Part of a small language model's weights.
Size: 12 layers, width 192, 3 heads of 64 (1 for keys and values), MLP 448 SwiGLU, vocabulary 2048, 4.69M parameters.
Each number is 128 + 24 x the weight over the matrix's rms, rounded and kept within 0 to 255. Layers, rows and columns count from 0. Numbers have three digits each.

# o: layer 7 attention output (transposed), 192x192, rms 0.315, rows 25-59,89-123,153-186, columns 96-191
# v: layer 7 attention value, 64x192, rms 0.267, rows 26-59, columns 96-191
o25:114159094156115127090130134163124102131146143097094055132118112131094094146158150231133176108087147125072083100176099152123121151126121117118117081171146105153129113125088162165145110083123130192129110086169137104186129171115110120117147130105128128112149160151162135097090132159124166161
o89:152137096127140130143137149138141112160139127132124124119169114114126107149145097102146088111154103140146159130109124151086156112107179131143132123106107142109110153084134122122107134153121131079118160131121115127164137140139112158142096130131152125129108111153150118154161134147111091105
o153:120107178134122089114104173119167124070132144109142119110099122139106134120126133089105144127129113150133129110127179138159135150130114089120133126133139126112105133173145132165127119143147152154123132130128125157153124138132115149128127126123145101127121163108093178161107142088144125118
v26:119120161106137133171099091132126142138112127127159088084143107122163134139105103115144139134138133122124155133070136121126082169134124152121125113116126132140136113130106087143111146153123104104108117179124129104120089130131111139144176139100140119121126115121122154156158119147102077155
o26:152162126163134160082112105151144145113095136164132129113112075073093128096126044114114093170138144103135132127109107119115119148155104139123142115108119124108069123176132135133066123115157122154093114145129104128100163145155149085139127151120136093094121152148170116157149137160123078145
o90:127092120108141168131141117143170157150126127115103086117099079138180151147128158159130148127136128150098121145132140123126122136121098137118124183130153116110156148099101162125163133152154171146165144160082129105167135128083118137135149125195108117092111086139149163083108106089131178081
o154:141135115128135119160123135124154130140113172136113147133139163136137115098135126140153132112137123094118171126124143136115088117151162154080119111169128126110152126135135131117158139145141103120154113106124106134113126121138138129118142102120135178114128136104109167162135132124116172116
v27:112128092114141105103077139128105117125087143116106105119141140171118119135154135102149129141134109121183123140161144133110115121157155135135094141084145131093123114122119153084117098155121120108101116113142149137118120129145130118154120134123148136138115056137122088136142187147101139127
o27:162134056079123127150087152104126127117126059145102155109117133137102146168137151166098088143130095138117147122063118135114090142103170140149128068078069127140170107120140085118162130120136128104120127140129143134164165155123151121131148160074126120076147088155148126114138150179099141148
o91:099119143156114133096151139103091142112102104126159131132167132130117112115123140126107090138201167131090122156133154155136123125122112136090153164115185145137124165103131123143090131172139119132140094070146119110105123101066128149148149151115182147135139119079122086133124100125139132138
o155:147128181136107120127135174117118162129143187110152116110139105122128136149129128113136142138117151151144115119143093111108150146143119098131100103117126137138109144135112124132150134118163092129125118143145126150110115140151121164117108139124161135136096170142105137161119117133152130123
v28:096132151110124147150103164158106109118079112168128124162163146103124119109130118126086163133120163143165083157124141124148121175123103094139116115137139101157098120073169145117112109101148091113129123124129079158164117135146104146128119116082136129167123120145094141140107138139100145151
o28:102127152109111102135127159117113126089143130197143128106150143152077156151090127171129139098131172138120132154197147123131186141101137078068117166156128132151131149156157142183099135104122096116130135091112089134089123096156128133128109140094147155111087186149096191161118116154122087152
o92:120127103120141137103095098129156097102152144071120133123139141111133153126158101067127130134087109147135096135079099118105096124153126128148164129140104135062152171135118153124158103127127170109119121108131132112138119134139123131161172139150122155140144108107115085126135141077106133124
o156:125130159111132108141139148103103160152131156114143139132175143129142121121130158146126123142145142103140157145116114090136145095104150113118094137105121109168129094118137093107139139096120103148114141135152128153119133139153136152105111170127133140116146132135140125157118102166154157144
v29:126144126137130157120099104143154138104135131151138083112149113123100147103129099128109192121129117107139173139136107080134098145133139115098164136118165087172135145138135108137131132146112151165186149135189150112160065130137082183083116128105132102131166149098147122090115111100092137186
o29:093106138111080133122132146079170123130145133145169091119099141106128133150120126110109141091115057115120098093131131114046123137105174148119131137124155103142122131070127132127146100200137105129165162136130120104141142169136113189149127101127127110161071178135141081140098160118103184095
o93:149102078124131122145117095136127079140141108123073190080128135142136081115149130175099121144102132162119112138100141119120121153134115090154140098122115168141127155125102135129103129143086165139110130127139115142145120160093130113112140176162115129149153123134161102106126160077144076124
o157:128130151118129133106120114129128150132108147150125109121137107133147126134115131127134188121136100080090161170133133110136137114123143168111123122148125098143136165105143148112108151089161131104126132112117157150134131152151119101132154110163142149103143143118125091154138123160160133149
v30:115117127135159120123128109095122115127120109152067140127120106138126095143117086132103132085088148118140168076076113143131140125157147195224124102134127133153125129124178114110137161161160120103110110091185132094155169096148073131122138115137093106135141156112141160074128076142127122072
o30:098125142120096094102105140086073103143155081129078157125098115120123115071079153125088129114127229134147154108125125178132168067153131145186134144105106120144093156143143113104139085140162139113140158114154113146093123096088080135121137109159160114165169144138144158085129090118131088103
o94:137117108118128130128124114095130138121164126127103099139166093144132127137109113147099122128123087129149138136149136122109131126122139105106124128125146137112177138133135110101110153132106156177146084146084103120156104108121153086154111130122083120145108103108134118056129170140092134094
o158:137153153145122102110180150156130106109113134122107105087134110135116147137120120107096143174097135121140091140111122132102135142147129129143108135124104179124142113115151109133148133166148089140100135119139164136111142135132125145148146141133135147128128109116115051136143125139176114124
v31:087134142139125085128171150074165109169088096184095134138134113101094129100139117173164140089160119110167127121127137135172123104105117142118086154110131144131131154142125093149141072106117133147095126151129164154096126134142153133105128173159118112113129137125174128135137104120161130124
o31:109149131128132116124100156124072080124149156139082196119085122149112125168122162131111134121098127091149104083129125112092150184147101102108139099089132143150089159128129189131132108131108179094108181138114150124149179130101115162119124153172149155115164167131148159173150189102148161106
o95:108151123116116121097090141104146134107145124154153074143144096091156086093125121107111137137119145143144136164131122145133135115118104152120126120117139130122143116099131126105124143104158144111149127101147149159096127144154094152110109096118137130110146132120097210159141113135114105151
o159:121117122131119156127189132147136097162114115136150130123138131136125123105132116116124111114142109112151114123108123106100120135127146092094115122138138145121126117165128152125115115082115106154117136101146131138104174152083111126142101157122154091138105123113138161129140112081154103130
v32:131113123138114133102108140111154160137120132132088156152123116138133133137129135147169125142098153154117147150173145116117155123138171116118159134108160153133115155109120129096124105125103138172161121147145131095151138117160074081100129126137134137140103131140126130122126137142131169125
o32:083063117145161143084078084134099077098126134131150119138149094070120198143125112141102107102106114165132106116149124163165168144099143123080164129126168128102101120139120103085126166124144116148095126114118148092182130098142161112101107111128124143104132142134158095097103114159084133111
o96:168159131116144086115171151120166140139126115137172072139117132142127105072107145122119153147111166111112123131125121136114133106103137130106139132153156101154166087110165133165144136143117122128133117133127128158115108120093150131133125146139149157132108066121128133142122138117156127162
o160:128109175147138115138137130138116159156123125152117117119127122125150091161148133103136134113100141126108153167109122101142119138126098146137148140132151140151152161117113142097130130119147154164110169094126111131131127138156111116122155142093118124118141115151160135100152143158112120132
v33:123122106126098136123145099103156128129123108147169121118137138096128132150154143121110105117143114105107154135178137108154156117130127105151111164137129126156136166148129129171117146137141120121096130159159126101143163117124170096136126109153142106162106117124104120116076092133149186154
o33:139132109184145152130155091115130119124211121143133123150145100121085171140144157197206104122129165113146123114152150155158181138177081152202165138149117090122091146100161150116146161128094151128096132138118146106195124088118171159097122131104082123148115126174129103074144141139118133157
o97:138085094123103117154093113140113127100161121125106142156106138168128107145188102115116133167122100138129111119094122134125080120083137091103116110112108145089143141119110135109142137150140158166119093088101106153127129136168118096147163149128115170107159143103152130124127131112120114114
o161:128133109144150134178128135117142138141130149104124105147124127111119109093111103114121122138132131175095110117148091127122157128154104147136146110137137161132150149160126134115154164092109116114124115153176108106095157104106131119139111122112139108154123128171098105148147135135124101137
v34:127141214130092120129145160134099143104137132122138144087127139127198112142142133143115096098143106103148166151164129129114144154126132139144147122133139178109112105135157128141122119118121140142153099126128132110115142134136116087123132122138168129145153126103120123168153155134113122118
o34:125101144105087125151133147113094155093141136125168139127132122166157103122134063102153114111111133129127111120150141151122170146131139112148107151152145111142138116111144109145108152140130157141150103128108090073158129133123120118124116166146142146134149102119145064166157169143143110121
o98:142165131140141140126139133111086144124131124117107144133120097132122145113153130159111158109135146130141102125132141100110119098118129129098070116118157130156164151139120117125151134137114121125124137109133108152112113128118091100135131131087124179138081093108138164078156159113145167120
o162:114124122115156177146105120149150093098107114148075118105112132116123128135154158126111169130116116148146143135109153131130132154108114126099166108136137169144132144140141149082129131092097149134123133153157171120121180176141130166131127141154126132125131168161134178137120201107102132153
v35:117142107151126123102102111128148129123137145136108142122145126106130086128071135128117142129153113092124124153089102090119142119139162146176117149119160103107147136128121124143129154073162113144127164163115097137171116158130119161145148174148126126113121114104132112101150116102106101117
o35:059118118150146130124168090101173159171131094157147160103126145081155091108085129123124132164148102063116181124082146105177119118119114131109112142113121111109121134114058098124113118107135137114108133100127129114129113102155076088138155144179126188105144158104131142108127194123152137143
o99:150151104134104099152150162160108135102122112118127106138124156154127123142140090132115102118088129124126133142106097088090089125147173105094142123110165124105112127063139126078116156143131132129166142092146115089114151180095117123106142127149123142150133103105133098102122060144116116140
o163:112122119121126152079118107103116130142103132091144147111119141132147135126110116135125108128130096133115135131100137134114118132107158141105150118152141115147147161103124134151120098162163129131116124146141117145150136145139118123109131145129128123154145127133118066154092149120111126114
v36:155160121103131127161091119154117129169139120115089146105145108140124124092114122131107143133114119156129097100131143105166145106120140086137162130118115126104122161115136098126120126120136133115090121145104150118144102107129126073066154137130165138097126145078097116092136080116117120086
o36:099137115110133144090133102144164122085173159158086116117082070133108132115109102142181128120125117130132104136119087149116148116127128104161107153126106127107089107068125104113131101099100130130127171085163106093148135125132142108126123131120140127126120156104094101147136068101135129059
o100:181167111130161100141138144177119168132123115132155184165141143124093134147117161145139101147139170090086111126135125121171114108141120135151107145163109145167133143112107154136124145156102124098166150163108108156108120097143116153119157084134177108138099099155116090116178164121131132134
o164:099130154094139154118108110133111114130121140137151096132135125154148117105127088137094118137073098107164135133129153117107176133097115064122152112125153159128152174131149086130124148128130139141115152113136178182143124145136145135124129160128099136127136118106179129135138115131127165112
v37:136118102118140135106175158133170085120155120108155136154129135138104142112176097152119117154129172121115150144168124137079115146138103182113158133140170124156118132125127135118189131120120100144104106151143131113135178172133120106120132142145114145107141105131110137081134173175128088147
o37:086114140162107144137113178111154103088110097153099176139118135137134172125181109120113121137146123142104158107109107138130136132134117193103117132144152102147126124080127130146145132140119120102123117110154119102120134163115080130092126183142135171101121121159144144141105099133144138137
o101:151141111163125118174127067145140101121142144078099067113124107115154125122123102118153131125108172079159096101122148117113145186147120131144125126128125153102120117163114155144161133160120161118134146096138139129176135092150139124146104124141115122131126151166104077168131117150116121125
o165:118154123110124168144140154140157156130141118115123138114162128104146118125131116170134120130119106191162147120131088133106114125104066136135104125138154136161120159133099149123136138148114137142122099135160151103075173133142116124122126167155155106127105115192183118107128125133126136121
v38:128118144130159131142132113123119130134137167091140163137129095131102118102081067139109155149122127141129133089132130161125136148089106152163130139107126120131121144135110161124089123087129111124121115144092124155111145126114116094135134088128074136147140136104161140147156147063158141127
o38:130160108155150112158129133121105132132106147155170117123158127112113081101161120122126113114114092099100117109128107110128077140133166132145158110131121146152156097184132066113107133128097105084105108127137072155086162165087128115106181103078104133172134104115136091113152114133147123138
o102:117113106076116106136146101127116153132145105140099140116102094127148166133141139116121109119099145151122121147137129146147099128160139111114095111135101099122130078090161121101125116153150138128144173094142160114160129100124124134122116137135126146114104120176136148106094111115094109152
o166:103139156109165133112117126121112142126131099114149149104116120132118119157122135140104118154137113137151112095151138101157131134111086112118114164117128147147099135151099130158105099120153110189107173152128126134143123095150151157147119163139152114136133129124120162103140140121145128061
v39:120131166170083126162118161115156124138168152130113149130096151133152101106098106147102183163119143082153158122117069128176131115171128107107134152115146086108109145137095132148115143108134125161089094076169149150073140160133139093140106098147123104095136163121139098092163139135106138179
o39:157148139111170151144130127110158082113127124151133088117157123112148083158111118174110148176134114124140128120077134155101119122158152131104119155132143131103138145150097119112126140103119171151118127147119123156142185069120116074156115058148149142127119121142111136124146095174143120142
o103:111132167120111114156098120102130146099131148144121157153158143119122124115091134125145104092108122134127151121163144155132095143133082103164128137141125117159132125112141111175073091145098102113134131147173135131093125146120174156122129170130124160138134134136133136103140104156102117136
o167:090122137144147139130143107149141137137127124130130116133123118157154137120101106149121111117142123112175156146134126123153148129119138123111139116124153137133109167128139145171125167121112134187111119126122167162107131157137166105115137128134142135105137117149152137117134141108164117106
v40:081131118134128120165144148137161153127166121127132123163169143119150139117111118110122116116136134131119134148121103112111116097170164133121104158097121151125128148119143141132142107152148154162102127130141155156143131132069148120125130135071132109135121098135098111095148119156150158125
o40:141155114121107106147114098170105142138132111138129158134122158114137088122125155159063098133135167110153141143112097079094107087124136120105113117108172168111105124116165148129171106104132153129148090101125207106096181125088127148102138170076097111109107138116104111098090122155119134099
o104:127112136120121157102118134109127120127121111176121118112104108137101120116136100148151177155121117122138132117137155114134136076110085099133156138115102139137139126082097116160152181132150124132109182114151104140151134122125094121138149105155112110149124102152107101114144160118143085152
o168:137152152106148165112145099120117118118126132156114113147123122139131170133124128139141148110141107149111163173102119152092117119129129157184145069114119132123147158089130137100108171112111128128104136134123154101128122141139157138139136130146142119120139132162125136139127138129076115129
v41:063099110115130107151141101137133149121105158149122160161135115129127110192156148068095166153128117137156140132148131137154122119098147105103122098154147121156117083102157149130184184109103090145136139111097108141099115138132131129114123125153133065125136123135120133127139127125129132135
o41:097141138166093132125179122066112129169112129132115126123105155146161138132170133091131111109092101121112155140133119116181128120131125145104087121127148144153130156145182152154145142127078125180074134102152107115080110110104123147122116138166144118139107048137134096138142154105137139099
o105:178098099133160165124117130158143128119114104105116158092116121116142085117127076139141124136136121071126132125100149132133129111173119097156167188117117130145110133140076107135120123155101128121141091134130133105170146154099140088122158141139118143118112145143117142123170146144126126138
o169:154105141124142125100161132104144126155112117150161142122147109100128130157136162141130147164160137148132109135162108105138129082117150088119147079123148100154136105139142125155112124129151116126123121162122156121150097132111117144128117124104107126123139098163126153140130146115101131145
v42:100103119150128120141113128083087128146136080122121111129179118143143161119120123183085113145150141158139143119142115108112121115123122171152177188123130101127124095118116122155138144088095132159115126122132163116126099141161102170131113122149135130118132160107113100121128128096157128115
o42:115131143129126076116150098167127146154108087136091133196095125124069131118107114121101170123108115136066130129163133106150147085138120096097107127118169167123143158122110116119101107088098109137158109096107178090153151141131142200162099127119117143115133146126108116115136127107123162153
o106:120116126146124135053142157119117107130157151133131092129122150139151095099144131111123124136162147135133127133136125177120116141136143165124139134180127103115156118092122163125142161130150161160129126129129081143134118079103130101184157157101140122094144127122124105069148120163130144113
o170:110139148130152148109139154140116176115104135101129149091123121143138137132142132142118159130146165113146131101112128136138088115125137138129130159152149142130151103138120118117128107175124133145106124135115117127079128146128118105143146119145127126148100136098110090121128141147166133149
v43:129156124152117121160137130107148122146130102160083123143116131181133175146127127113127117118145159124152090166119127148166083140112116129111130138110156135166113145127129113137147138098164124124144141106178169076125105141101160077176133157143097167099125131084109090112158104159196133144
o43:113136138107144156126146121129153122150114141135181166063113126101121143155124100113137122130132189152103118100096141133168130125146161102153105187099179107121101131132144124147127125127181152114160137152040165117172127153118165125151118124124150113170110118094182146127138102100122105150
o107:169135108184125118140094149145101140113123120112104153133157139131119118153151154138116150145150151129130136152129114134114162123143080149147141087109113142100120120152112124108147113118111126105124198137153087154150111138145075154095113136122140085132138123173123095118130131145114137132
o171:163137162137181116153183149117127142135122140129112150132138128119133145145139142170126126131133133101108175159162109130144148131133147137090147101107122126181132124117146122118132136122155118149103153164148138125098102138103145136140122123129117152137123125147179139113158143101129107111
v44:138135093135120110125149143123131122152111132128114103124120098105115153104125100169096070119127138124156139089131116133107154108115128103175132144124085119138150126140115137153133135066166159178141158155083128163097081132124129132142127123120110149084164139137173150177157163159126168143
o44:095164126125074122132127106089111106150123193111155146142093065147098161130112133145084137111140161086154097105116112145169158135111132158128108180113125132156124067122148136166144127116108127109133149128147121124072091128123118170130100127102121109088115119140152102080109172116163120151
o108:148107195122139163154128183151119164160095114100117119087094132115105099129176119100148136164155112112166160138165124135149160138139126133111096077092147129116094128122107133098157109123144072168084094136151147142129130119163164123139111119113129155132112125141152124111160112147146144101
o172:120144084133129148141084135130150109115121088095086135146145159113141135143131141155144118120108153107118130112121126166151145122115107171150107145115145122112128122142095125118069119121098150092131160138079129099134127097117123075135108124154132103076130115105121180126110103143125180092
v45:117131128136182112171110090127107105178142186131127076143137143114129122156112126132107096108124144101142141155129147126156136128121113108117169142131114120148128139140138173147157137104111139147094125077128153096101131135127155083133117146068104159115106166180153146117159108118090120131
o45:158149104132172115095126121089115162171152157140149146151109098137181138095135195116139124099124171091119086151129123157125144119145117118118151098153117142105168129145159178130109084147093138119133162169127167104066122142094136099167110113123070143128133079132116134141118147161124138125
o109:117136165123170106123152142139135076088131126115146149144116150130077176124123141116113112148094124135135086143140116117110167112102162162178124114076112110135102105086159099098081120147118135108121118109133131083122103143125113117082121129174186113139099131125114163118110121121173154138
o173:114111136111158172121112122092122156151102159124127132147136124152129127137112132134142148121096139146118159153105107132145115138161146139126140143157132119134091111127126136149151136094136088161143113098134125125109139153131116116101149092153145130123127153130071111119145146092147120147
v46:140086131149114143124141163106137110127140166116118162114110132128146122100161094150115094114141148116099115112119117122144132129159145144144133092084149128135116134111158127131145148108104146110125133153160129136087164079124136101131122168127169145156131181135156176120122145135141133120
o46:143080123097109094151099115155080145079153135082078117161105107116135100078132122082132112132129130169144094106082123146119148149107147157085141046142136125101123070147142162144119130119105111112136127138119125096141100124115139093085100109101174146155115109125098119111108140142119116093
o110:127147111130155165121135155111156134117133107152117092116151148128122155140147112100138125103158140093079148139103111152122105092122145110135143139120137119133158213114135128128110140135112120135135152148098112101143170155134141127184142136137091132122112125190122089107178078113119132141
o174:105164129115140126151154123140129114141152144131129152100146162144104135122137112186100117115126124145147117099108116114114118183162088127123109151088119126151107116145105113124158134152123094158099105146165140161141157150113137132129096146110106167154136144114138096110100138113173124156
v47:133135120113177113093120165139135138124127092152164148128149106154109112137144142097164123131106157110113154121158120120144098116113114091139118108101167118110116137122127100087098127102153137106153187150125131127117151131152174103165123153156135134130098159104120134158157198161079137162
o47:099130155166127127132066134133133155130100107121113166097155116109098161083168122071149097140138111221089115142124105153111119177110100100124113108106136127141129140144114142114142136097120126100174105144108163127117145161086119129107140135160098147112095130152181139139117147103120131172
o111:131132118130126161146125128127131119124112169139098107106145140152126094141102141168096159111135169098151113178130132119086167094184133115124145138103150125131157133133132114109083169133081155132089147171104103144181129151138101153124111093130111120143148088120108047129126099151104122066
o175:116101105113128150115154093151110133117119137124128129126122145116110121142120143153151106137121107138141121112150132085097128143109192152115160124124115125151146144134124151159124158141122124176124131117165090157117085146122123105136120127127186127160137147116127117116109140114133161117
v48:084136122157133162072186085148134143110150124146136143139170165118153148125097148156142134124114152102095109113090179123139118110121119141134147112121064127149132120144105128130112110114134109109106146115126125115138132089134140134145148169110128129115137110172147159107137125151127127150
o48:107152136128078161109137109147143148097128117169154164164153168116124142093120060090157136092144104123154129139102123114145123123148088102131152123122088161122133075125070127163121129127146145136114134053135087142121169118127135143128110097111141120130069096168143183155083080127150100135
o112:165154117164136149134129161161081119132112153115109091104138123123146093135151158120103204136130143130113162118131091153114166089144168193103127193156146111128107162123159106080120129125141164140147131132132107143100173130121096124146118142122112143106124144093118069110153157155125141112
o176:111169104134142101143101134112114148157134154137149083140114108119137107162109154109150118110104080145148122116122111120120141145177107130164135116130127136118160167128155135152142124118124106111112121171131165114110116123110133117109145129160128112137161117143103118151129085114135101150
v49:165110141126122141102087127114091129136085152136143126127098142087132156151128121126121116116123151075113080130128162128161168136135150114167122114119124167145151144122079084142070096149154107140160162194091136152173118133138118129174113105118167144085128157104068153116147160161142146140
o49:162094087163098132131154153103163109143116158123153116147142094190113161096114114099145145132105149127125148133107148139117182124111143137092122172159130136109138148063122119146141156113159083063069133079127123156196161105115157122104103152116158170097134125108140162129115131085140141159
o113:105110127137145120082133096149086167147149096172094164129112103127132158126121153136193086130131118121120116132200122099146144115103154134118165084086100109135135086168153099128083118143134143132131133153153105074114067148144103141127102068112116054118146096121118166129118116162157162139
o177:140146105158139116158073074165141129105116123136124164107131145126171134162129102120124141125107142099114120093087159135108134162157104119148117157130132139081141198138123111109096141119120145101127133128124118157146175143148105165115159118130145145170110196116102121137134134172114127147
v50:124098152149109148116109147141154133146106126169109136118181131176153159132132101148153118138108105141133155140123140125104093129169098164118134078140148124142119118113121086138179155096158127115147129109110149117171130170133147113137110096194147135070152172097148100130136107120123143097
o50:132063191190126155106149146124147132124129115128127108164133183164124171149156126130134128142122109143156122127085167065110113133072114152103098132116107158111111125112159137173111134123181130154135180161096164122155107112130133148120108071142070153139126105133174096140127106106149132140
o114:088083131116123150134105125159156162128128166097172134152154096060103100166147118145143107147157113110111106128154115164147153128181125085132127133105113159117098124141081156157147145117112094163110132107126134116079154153144142126113182105095178093114130164140156147141128091178122103131
o178:151147162141175150110130168110122134124161155117096106094100148148144116107113086143093180108129116119151117109147153115114118119117144138147116125148124125126124146147158108113130134130163139173130121124113131115161148160132106152162106142105125160105122111104151095133135128120150160113
v51:129113105113079150120131093118129125172139111126130120158106110132132138116148150132107155095116109102142093115127103120119135120161100102118187140129157100142096145101092121150116110169141089141136104138171127156103116120144136117146127149142093102118076110165202139160098157161113113110
o51:130087149102089150139155079158151189145112103086179112101158139144150120082133108160128126135127135097117151122123104170096150095118127094152165187137125123130142155101111115128120116152142101137118144117138137157094109118153160147119114107102096127114133147130138163134115174148120118093
o115:092172100130097134149099117119144103136102139144106118124103113121115112141078130110129125146154177115100128107143176127117105166159158129112119114134178149090113148119115141112089149130113158114136154137123131153140129135109114115115106120119135146140121140117090208112124125124118177118
o179:121102140086117151134151141116105147159163134114121151129166125135110099133169150083134130169121085136132127144148112121139138136151097107173112123119116134124120095137139079163170110129123093121119099150124142119117122141133145094115140138126127141162129055119128185126135093125146103097
v52:110090136118126108088126129104140168104135148164152095133145148137154153148111140151148130113117134121147147104104119139115124134109112170179126117092153104113127174114177092102158102128154118052168092138142094098098107089162125140147099127136145123114111142136135138135132161133096132084
o52:119105119155134094120162123127144134129140117093098116129149069154116136108076084103122135092107120127125097158081153141115100178105090128142108158131086123130143155161174132099130109071121097120160141122139124054163118102118129148130145135173151190115106081131156121121138150145128066082
o116:124143102128096155107118186119133129085148106128155136117087145096160128141150123155122086115179109168130141128100126183115148100104126107127150150167151131122108101141059130158131162161147188141145113102122124146145130157104110141140118139122107112147093136113143204170162146108125162163
o180:133136143113114124125135147096160138140110112132132090143155162130112151142132138112127110122106115156119122163132073106105134170150138168146116159143166127105137117105089109141108139162145090144102170102109126133132072151160125096114109139123166105127128139130111198100125110161116122122
v53:133128139098069153173158133147114157106083102123119125116107130172147196126136149095129136095109114109095128158109126182103137160181169111126111184085103120139148117116092202111108162109119111157171152127148116163122137107116177093131136132115100120154125117108094129101162167125121145126
o53:141163102130130117195123126147080141138127135120105140090126144138139130107098135131144112113146116152144134123090144123091105123139191206130145175098113152161151108112111158119056152132113120139130188127134052171131150115118136136145158105108146066172185158170120154140139181129150131134
o117:137124162074105147082133151140172148139128120133161079177158114100115120141101157129104133149151131138153127125118173149136154139131134112106093090132132167097121130103151101133180157156157110100136130122064153104133146143126114133110149103136130124143088133122104161123143137121106115100
o181:100130166145097139118129109094120157116118145137118170141134148137127144142134144152153119116136144135110154151122113149110103154117129143158145147122165107121159153173123136117124139087099172151096133156139113133115132142140178082144137141114122156130139133159135146098150141139080114155
v54:137178163126129162094172167131111139151131162125122156129149147145155162119128120130127149183131140133076186129127112134113130136107093127151127122120097144111109091117089091129132124139117071126133088111125093127152154163121126076166150185118159115113091136070106136122134122148138142094
o54:126111114118132102174142120103088153108116146085116055132140146104160092098166120132115124170141112118103176164130136091136126191123106105197176109080139150109133105139134150125139133170142132156108124136094067117154147128120103097104102177128151121149093091111113183126120076145158115161
o118:169141127142139161090101114144165131121109127155125180119097115132095149151113136126095115105127170120151121136131132135126102071122093129100097128175131139146070145150112153139127167111145134119152118145123175129112097124140125138110137094121128123130130169156117144173148141112115177083
o182:183134081127106120132141130131114141123133126113110123121119122156143115121132113104141102121133121130101126125124109148116166115146097136111127117149154131141132142108094100106114150122105139115109151138119146132119186137159105112164120129139143133098124134116101138123118139166097122146
v55:190141141180134105120115094126151142117103106113105149123124124110122191112140102111123131120112142138112126122121116082106134137122131154139109113163148124114120122104069186138110133091104142112126118111109085136124081120163126121128064156116150135120092148073131121158158144151089108118
o55:148113152132129131141130081133076146149150113100079092132177100106128130132166100182121107058126142146100141117142188113107103115137162151106139137195137147116169150125078160147128086108122119109125136116113107144120137152147118142092097112145136160121109124105173113177105113132087177127
o119:140136137118130141125133149103147131143129145114181116144137122103172123139124158123154123136131105133149129098098084098119094118138106131170091106150119126124146135139189103078118187137132068129176120139140166112119097105111151139094139148108120155132153148149113102093128145141120137117
o183:116146122150134142107119159126165141141113140151113143116117165149134147134098124110130095147127128126131110132138108124101137141139114122096136126111138148138125144133112126106148114126105139121123128129118121122096130153158125150133150127112141121140145169094130131136140143111168154138
v56:083135164112122160144174148159196114114098186131118122145112126110126128128148125143125103095106117143129118121121118149134083127114147182124115185131097127111102149125132104110139137161158138125160103134089136127152157160145135122106114099135128115091131114125134150163132128098142088115
o56:133166068089137127175130106116156097099192185146111121153073135104147136142163114115122097143087157107138146131107166094123131147134164159162112151143137127097140169165198111098128105136123115121166115108142095102125147124136118180180113153144139155087137097128153154132136122085147101111
o120:126129119153131133129123138128141142149098109117162113114120148111135157121090106124145151152158139146126108133145118088078146149147120068096150152104113126143120129117135149125126098138137095106134131136153134126087115113142156152112114107125104163164093125164081156120124159132085125145
o184:131143156159145078100133136117130105102140120108102113104146125137103125173136166123105159127142145130136130103144157140148145102115092157148097165170146134144103112125115163139131120131177087144130103150106127136157133141141083112138126144130172082151125131118130173182120158194191136116
v57:126097123118095144095125134124125115141152156119177154128141102116115123084118154155159146114101072135151158112127196165145093127123113122138121147137124117166119142155115165152143130151109073133136144139171131112118146123159130129093141069144145154154128162146123149094121129129135181131
o57:161132104138122137158126144139164151135102077096176165143128163120094108124127147124150120104166112149136113099154150167118159074129124152172117165135095152152134120121111119143131092124129146119142142157115094117156151089118094086105161095158136086136105161144153126116148142155079113108
o121:150121128121073133104138161115154151135141144140155118110133108142147100111086103109090102137113103128129142132137127063130091139110110128102131103095124122122125133125066134133138145141144128158067135108107147154108084134142138095145157169107101129117167111101139143070142152109167099153
o185:127082117096113113127097097123119126126136151120151098137137113125149112149123125153097151129135145095129150126120149116149141103142070150163126136144119125131105109127147139119116081117118130139185138100140133134138151142152116157138123144116138143114111139134124107162126137110144161142
v58:077116140120073082122105113138109110130075170100140130128130128093136111080127114104138145096146123152111109111132124120099120154131159094139158145160129113137117077142123093122164098150122106097117157177129146137101148134136129115136160130124119097139141115109131102125118120086108145144
o58:095107136104152108129139127127145131101131173122089156118147117084112135099118141127093107130157094156109134135088130102093114140106149071136144127163143139141110111124144106134117146103131121120129146204184155145132173112146113087109115183091107169188094156128112100122172185117107169155
o122:169114121148100152101107113137139145094133130122099131127127125143150142194134075151126128178105107138147127112185127136128099144131145112112158135135112115129114094128102097157139123136119089158144140115126120139134142159149143189101145119176079099099133143139120104104120121126115113132
o186:132171102110102115115146131114112102162129095113122129139121110132104110151159134092147118151103162086138115143119129133131104132168075143153109102092152145098128104112145146112113106131086161091117078111094139174125144108137147110153131155091158107118144116104079122148113114141141104121
v59:148111156122118119107109152113155114155154090151129117155157147115133133124092104156134084136134123122119118135164117131096124108090120123113155126088103100122127136143150166122125129126139146154131136136104112111128117157086136163105121141146099104090070098105163135087105136151068182112
o59:111133150092068134125101109165150093142113098126124137100135090144081166154120113131109114148167145136141141135145121141168116114157131109173141105120097134138140141138130118157087121127145113136124153153098102089156118112133067159091097142141128161126125152120096170140085137145109160076
o123:159112150106145093157123120142109103114097105150136165173135153095135157148162133125151142130110099160118148123149122147151124145135114155094139123096116103138132097083138102162147179143077112129108112099160150141133133153134120134138093116113129108103138144134147183072096109158099127218